Each number is 128 + 24 x the weight over its row's rms, rounded and kept within 0 to 255. Layers, rows and columns count from 0. The size above them is the row's rms in percent of the matrix's.

# layer 2 MLP up, 640x160, rms 0.0609, rows 436-482, columns 0-31
size [117  87 153  77  58  75  79 131  91  80  52 103  97  54 110  75 101  96 121 101  95 140  97  79 136  97 127  34 117 134 111 107  68 133 162  81  73 119 114  95 102  65 137 116  85  93 130]
[[121 107 118  82 153 113 140 151 148 106 106 143 162 139 149 168 169 117 166 132 147 128 126 127 126 141 139  74 134 125 118  84]
 [167 178 142 132 175 165 185 134 120 131 118  92 161 156 144 157 124 139  84 105 123 154 160 154 134 134 124 139 151 163 130  88]
 [116 168 116 160 110 116 167 105  95 163 157 146 122 127 149 152 110 121 117 158 173 162 165 100 147 126 116 121 132 123 171 115]
 [119 142  88  94 141 145 128  86 114 166 137 129 162 154 176 141  93 155 152 131  95 151 124 130 155 167 150 129 163 149 151 102]
 [129 184 149 120 141 148 122 123 133 178 165 136 150 119 145 185 107 112 103 125 138 108 140 116 119 141 139 143 126 153 113 145]
 [153 140 130 141 176  83 137 110 100 148 144 166  80 135 146 121  77 121 149 122 127 129 128 121 135 104 123 137 151 147 128 116]
 [115  96 141 120 178 137 120 138 139 100 119 109 135 136  70 149 136 136 107 102 120 164  90 184 109 135 104 143 139 199 154 106]
 [141 107  85 159 147 126 128 122 148 152 149 157  76 124 138 146 158 143 102 135  82 137 149 107 169 115 123  80 131 122 114 126]
 [132 150 136  82 154 170 150 131 132 144 133 119 120 130 125 118 132 116 118 164 131 111 102 100 151  74 151  88 155 140 100 131]
 [128 125 150  95 115 114 105 113 119 156  71 119 144 123 103 101 168 112  92 125 132 130 119 139 147 106 130 157 134 151 146 123]
 [189 147 132 118 123 164 108 141 122 150 121 145 146 124 155 126 141 122 150 164 156  91 139 152 135 148 128 124 107 173 136 147]
 [166 138 141 111 120  98 123 141 138 113 126 157 125  88 124 164 179 132 134 100  84 179 141 148 138 137  59 124 115 121 127 106]
 [148 113 112 144 151 163 162 132 155 145  85 104 111 136 162 146 161  93 128 133  73 125 121 131 130 119 126 126  93 116 103 105]
 [143 116 115 118 170 135 129 133 152 162 138 155 120 132 134 150 131 156 105 112  97 129 160 137 106 129 118 108 171 177 152  90]
 [ 96 141 135  95 139 165 149 138  95 154  95 146 177  99  98 130 106  90 142 136 149 140 143 139 136 130 100  94  76  85  98 122]
 [111 148 139 108 158 134 179 122 127 106 128 157 113 154  77 115 146 120 133 121 109 158 127 127 148 129 147 160 132 146 171 117]
 [120 125 100 122 103 169 151 178 137 139 125 133 145 117 167 163 125 128 140 117 167 137  84 109 167 123 134 136  92 168 114 156]
 [141 106 155 147 138 140 172 131 167 126 130 110 137 155 120 140 110 163  89 124 123 127 131 147 177  96  85 108 146 162 103  71]
 [128 123 156 140 135 111 124 108 104 158 117 114 109 114 115 141 139 139 142 176 144  90 123 150 119  98 106 125 140 164 171 118]
 [142 169 129 125 160 147 192 102 137 167 146 151 134 145 102 147 135  69 152 132 140 166 127 144 127  93  99 118 155 158 109 130]
 [112 130 137 136 135 133 151 135 117  99 182 129 105 103 111 126 103 133 110 153 171 151  98 123 140 143  92 107 132 170 134 138]
 [133 133 131 122 160 154 151  99 105 141 131 137 148 155 151 152 105 111 102  89 138 151 135 144 126 115  86 126  96 181 112 121]
 [ 98 126 144  96 140 105 129 121  74 146 135 122 125 179 155  71 134  82 139 139 158 134 132 156  94 115 120 149 154  56 130 113]
 [139 116 122 157 136 100 112 113 142 102 135 153 132 139 129 123 168 128 118  85 113  86 122 145 152 160 113 128 176 200 103 182]
 [ 66 142 157 101 163 150 119 104 100 124 145 182 137 147 111 101 136 128 156 113 143 132 134 122 123 109 107 121 112 129 138 132]
 [120 123 170 100 158 120 115 133 143 142  96  91 108 132 138 160 109  84 109 120 143 128 124 121 149 149  89 141 102 136 150  80]
 [135 144 129 101 141 127 169 109  97 126  64  39 108 143 113 112  88  97 123 152 166 134 162 153 119 113 124 119 110 179 136 115]
 [122 118 124 154 120  99 116 142 175 132 126 135 130 111 126 140 158 116 124 108 119 170 149 140 107 126  94 116 123 121 166  87]
 [152 135 123 121 197 104 126 105  82 125  72 133 136  87 182 122 142 121 156 151 136 122 164 133 122 142 130 148 196 162 128  99]
 [140 143 122 113 159 127 157 156 138 159 168 110 131 103 101 122 152  82 135 133 137 126 114 106 180 134 103 136 141 186 144 167]
 [124 123 118 157 110 161 201 152 149 138  96 112  92 110 133 100 124 135 117 100 130 128 133 111 128 124 120 149  76 114 136 104]
 [142 137  58 143 145 141 106 112 130 157 121 107 122 155 158 176 138 149  99 119 108 149 120 126 145  84 126 120 130  99 133  89]
 [ 55 132  99 134 125 131 145 134 187 127 144 119 106 124 134 143 124 141 137 121 135 151 149 135 162  89 108 139 100 120 144 102]
 [123 122 168 154 152 136 105 153 151 170 174  81 171 119 124 127 171 159 115 135 151 152 138 127 129 133 124 126 143 136 143 124]
 [134 148 134 162 164  96 163 140  98 168 140 159 141  98 106 104 120 126 136 134  88 154 132 117 116 137  95  87 141 158 129 124]
 [118 111 121 104 149 146 152 112 102 174 122 129 136 148 131 104 139 128 132 105  98 103  84 160 118 149 136 167 143 170 139 177]
 [151 121 165 162 113 154 138 133 123 151 152 156 112 147 107 109 114 126 140 183 146 119 152 103  99 156 120 154  90 145 191 140]
 [144 152 104 153 170 173 107 105 172 154 135 130 137 145 122 109 142 103 157 150 128 141 138 151 100 123 107 140 128 187 173 111]
 [189 160 134 162 125 128 146  96  93 131  98 146 151 150 159 158  94 134  76 114 137 138 119  94 115 131 145 155 151 150 154 131]
 [111 108 133 164 196 121 143 104 144 142 127 109 125 156 139 132 148 123 127 147 100 149 127 125 120 145 112 112 174 117 161 138]
 [104 172 154 128 134 123 195 107 124 133 138 140 173 108 108 130 124 108 123 118 161 124 117 125 159 120 123 112 131 110 148 123]
 [135 162 166 139 172 156 161 109 116 176 108 135 138 152 130 150 179 119 173 133 113 180 114 117 123 106  65 116 149 135 105  90]
 [106 153 139 107 130 141 153 155 123 123 102 105 116 134 123 144 131 108 151 117 198  84  98 136 162 107 135 143 105 155 152 124]
 [184 128 107 126 181 146 113  99 107 206 110 128 136 133 157 145 113 118 105 137  93 138 136 147 148 117 105 150 164 182 115 149]
 [163 123 155 164 139 136 140 157 127 147 112 129 192 129 115 138 136 102  97 144 191 137 146 130 116 116 172 159 132 101 146 139]
 [149 145 145 167 131 107 146 106 144 127 101 153 122 162  99 161 125 176 124  91 130 136 115 127 171 107 103  88 113 123  90  84]
 [110 145 147 113 177 141 142 130  95 156 130 113 125 145 110 157 167 125 123 128 132 116 184 133 137 125 146 160 133 110 126  66]]
# layer 2 MLP down (transposed), 640x160, rms 0.0609, rows 436-481, columns 0-31
size [117  75 154  75  51  81  68 139  88  96  49 100 103  51  94  65 100  78 117  98  89 140  93  78 140  97 154  27 124 137 112 105  67 141 148  80  72 110 124  95 109  65 133 110  84  90]
[[101 159 159 144 160 126 134 177 117 115  71 112 109 105 104 105  98 111  91 141 165 118  86 121 139 157 117 117 114 163 126 105]
 [ 98 105 123 101 118 156 123 151 147 132 175 119 162 119 134 117 132 114 149  87 165  85 128 125 115 118  88 118 137 152 138 180]
 [148 135 135 109 135 132 124 128 128  94  86 128 139 120 107 140 121 139 121 142 104 134  91 126 131 161 126 122 137 174 129 126]
 [161 124 162 150  97 135 122 144 169 135 116 100 129 158 108 138 129 120 135 156 101 127 163 145 118 107  99 140 109 109  98 114]
 [110 143 127 168 155  96 109 146 137 117 105 124 130 116 140  77  61 152 107 169 127 124  99 140 127 112 151 159 121 125  97 166]
 [121 138 144  81 127 170 126  96 115 155 117 163 175 131 159 121 120 118 139 138 123 108 145 138 140  92 162 120 159 117 149 122]
 [ 96 112 166 116 113 144 158 107 154 171 137 163 146  82 137 103  82 112 137  87 105 139 121  88 108 122 134  65 127 121 123 150]
 [129 110 136 105 138  94 143 162 136 124 141  96 131 124 149 167 120 136 151 126 105 178 134 133 107 113 153 105 162 112 129 128]
 [ 95 130 141 115  99 108 112 127 148 122 136 155 176 149  81 134 116 150 128 145 116 127 157 128 107 147 107 136 134 129 166 104]
 [147  98 131 141  84 111 134 114 129 124 125 123 127 143  80 124 200 150 153 119 139  97 134 137 157 124  90 143 123 141 144  86]
 [127 159 102 161 144 114 117 112 127  87 117 157 110  95 181  99 148 128 102 143  92 147 150 127 134 155 102 159 143 117 119 111]
 [126 128 114 127 146 142 100 127 125 104 149 104 149 148 129 145 109 131 113 158 139 121  93 101  98 128 135 125  97 187 154 124]
 [ 79 122 112 127 127 126 148 121 108  98 108 147 103 127 171  65  89 145 145  95 105 135  95 127 143 108  97 118 140 123 143 145]
 [129 154 117 125 148  78 154 148 129 154 114 132 104 127 174 125 103 126 121 125 143 127 124 159 121 124 121 107  86 111 124 108]
 [134 108  85 114 112 119 112 125 147  91 107  88  74 185 129 106  86 145 138  91 154 118  99 124 134 129 169 117 180 118 128 102]
 [147  94 136 163 102 107 112 136  95 129 118 132 137 133 162 114 110 102 169 122  76 139  92 159 102 119 126 127 147 129  92 115]
 [161  98 153 133 138 179  96 118 150 165 106 139 102  98 134 133 117 124 141 143 151 137  81  76 139 178 124 105 120 108 105 100]
 [143 136  69  68  88  83  72 123 107 131  82 100 108 129 137 142 147 153 120 167 121 179 124 125  83 133 187 136 121  97 132 149]
 [144 105 123  96  72 144 136 124 149 148 117 142 134 114 113 171 143 162 128 126 128 128 163 166 119 158 123 125 129 133 105 165]
 [152 156 151 147 140 159 108 158 157 131 109 114 118 125 115 157 115 141 124  82 129 133 151 119 143 100 116 108 148 166  99 119]
 [163 128 132 125 157 128 164 132 121 177 112 105 109 131 112 129 134 107 120 134 127 118 131 148 176 134 122 168 147 155 138 129]
 [118 106 126 197  91 135 127 149 127 156 115 148 117 146 144 128 131 119 135 128 117 118 132 131 115 107 148 115 142 124 136 182]
 [126 100 116 140 118 178 116 161 111 143 128 145  81 121 143 107  81 150 158 135  84 132 168 123 115 120 120 123 148 134 156 116]
 [153 144 129 160 132  78 119 134  92 131 122 120 133 128 106 122 122 161 127 121 119  99 105 105 117  96 180 109 117 106 172 104]
 [147 118 128 108 127 126 151 139  98 141 107  96 107 138  86 126 153 143  84 106 126  65 129 124 124 157 134 115 124 135 115 108]
 [110 158 134 127 174 126 109 127 113  89 112  97 125 105 112 130  83 147  93 102 104 142 124  83 133 165  94 128 138 131 138 141]
 [141 129  77 108 116 153 129  96 181 110 107 116 103 140 138 114 134 123  95 127 106 120  88 144 160 166 123 129 158 125 121 115]
 [112 137 135 113 161 114 156 107 121 143  97 146 137  98 159 125 105 152 130  79 123 143 103 133  97 118 185 142  95 139 145 100]
 [120 116 133 159 148 177 135 117  95 102 112 102 176 100 139 123 104 146 129 136 148 161 134 134 157 119 138 154 132 166 129 135]
 [133 123 129  73 103 146 169 146 115 108 117 121 152 128 149 117 125 130 132 194 168 131 145 144 115 100 117 122 130 153 124 124]
 [ 92 151 128 103  97 138  70 102 124 120 123 152 103 116 190 136 110 134 127  72  81 142  84 106 118 124 130 150 142 136 148 104]
 [ 91 140 160 122 173 150 140 174 117 133 173 127 134 121 154 135 130 102 136 126 176  93  90  74 142 125 150 144 148 133 120 169]
 [155 150  99 110 107 107 185 118 131  84 118 110  57  72 128 121 109 120 156 114 142 150 100 101 129 150 141 114 146 149 100 124]
 [107 131 133 124 142 145  98 153  93 109 123  99 134  72 179 172 146 138 109 119  97 165 106 157 117 101 124 142 120 132 111 110]
 [156 131 179 130 101 125 155 155 103 141 118  90 168 113 149 104 158 136 137 141 139 138  85 107 100 119 106 142 110 122 125 106]
 [134 106 125 124 136 170  83 115 111 121 142  84 152 147 167 169 107 151  91 173 156 123 131  91 149 165 117 139 113 101  77  86]
 [177 167 110 163 122 134  95  98 116 115 165 169 146 134 101 136 159 143 197 113 155 169  70 120 156 157 134 120 154 145 130 120]
 [157 134 143 109  83 118 111 108  79 153  76  85 113  86 126 139 114 135 132 159 129 112 154 100 100 107 104  97 133  96 107 159]
 [149 165 124 111 158 122 142 101  99 143  87 142 123 175 131 153 126 143 121 125 162 136  89 108 156 103 130 137 126 107 104 125]
 [159 148 157 106 121 102 106 138  93 120  80 128 116 132  98  86 173 154 122 145 142 121 113 122  92 159 126 150  85 131  97 126]
 [114 144 144 103  96 120 115 151 153 116 134 105 149 151 130 144 140 124 107  70 130  97 182 144  93 123 143  88 115 146 122 167]
 [134  99 125 124 148  98 165 102 121 127 115 130 113 104 163 127 141 125 135 116 152 145 129 139  79 134  89 114 110 140 144 124]
 [100 133 150 112 126 119 131  98 171 171 101 114 156 178 108 143 106 138  82 109 117 136 136 133 118  81 146 147 136 146 151 141]
 [102 105 159 141 122  94 100 123 117  72 164  96 139 102 112 125 110 107 154 140 126 133 133 132 133 115 134 142 124 108 161  80]
 [126 134 149 121 108 126  82 102 147 121 133 115 151 105 120 181 109  96 126 147 111 119 183 129 114 107 119 110 134  95 142 124]
 [132 123  88 145 115 149 137 113 112 116 122 119 108 115 131 104  88 125 128 136  89 113 163 178 110 152 129 150 152 124 174 153]]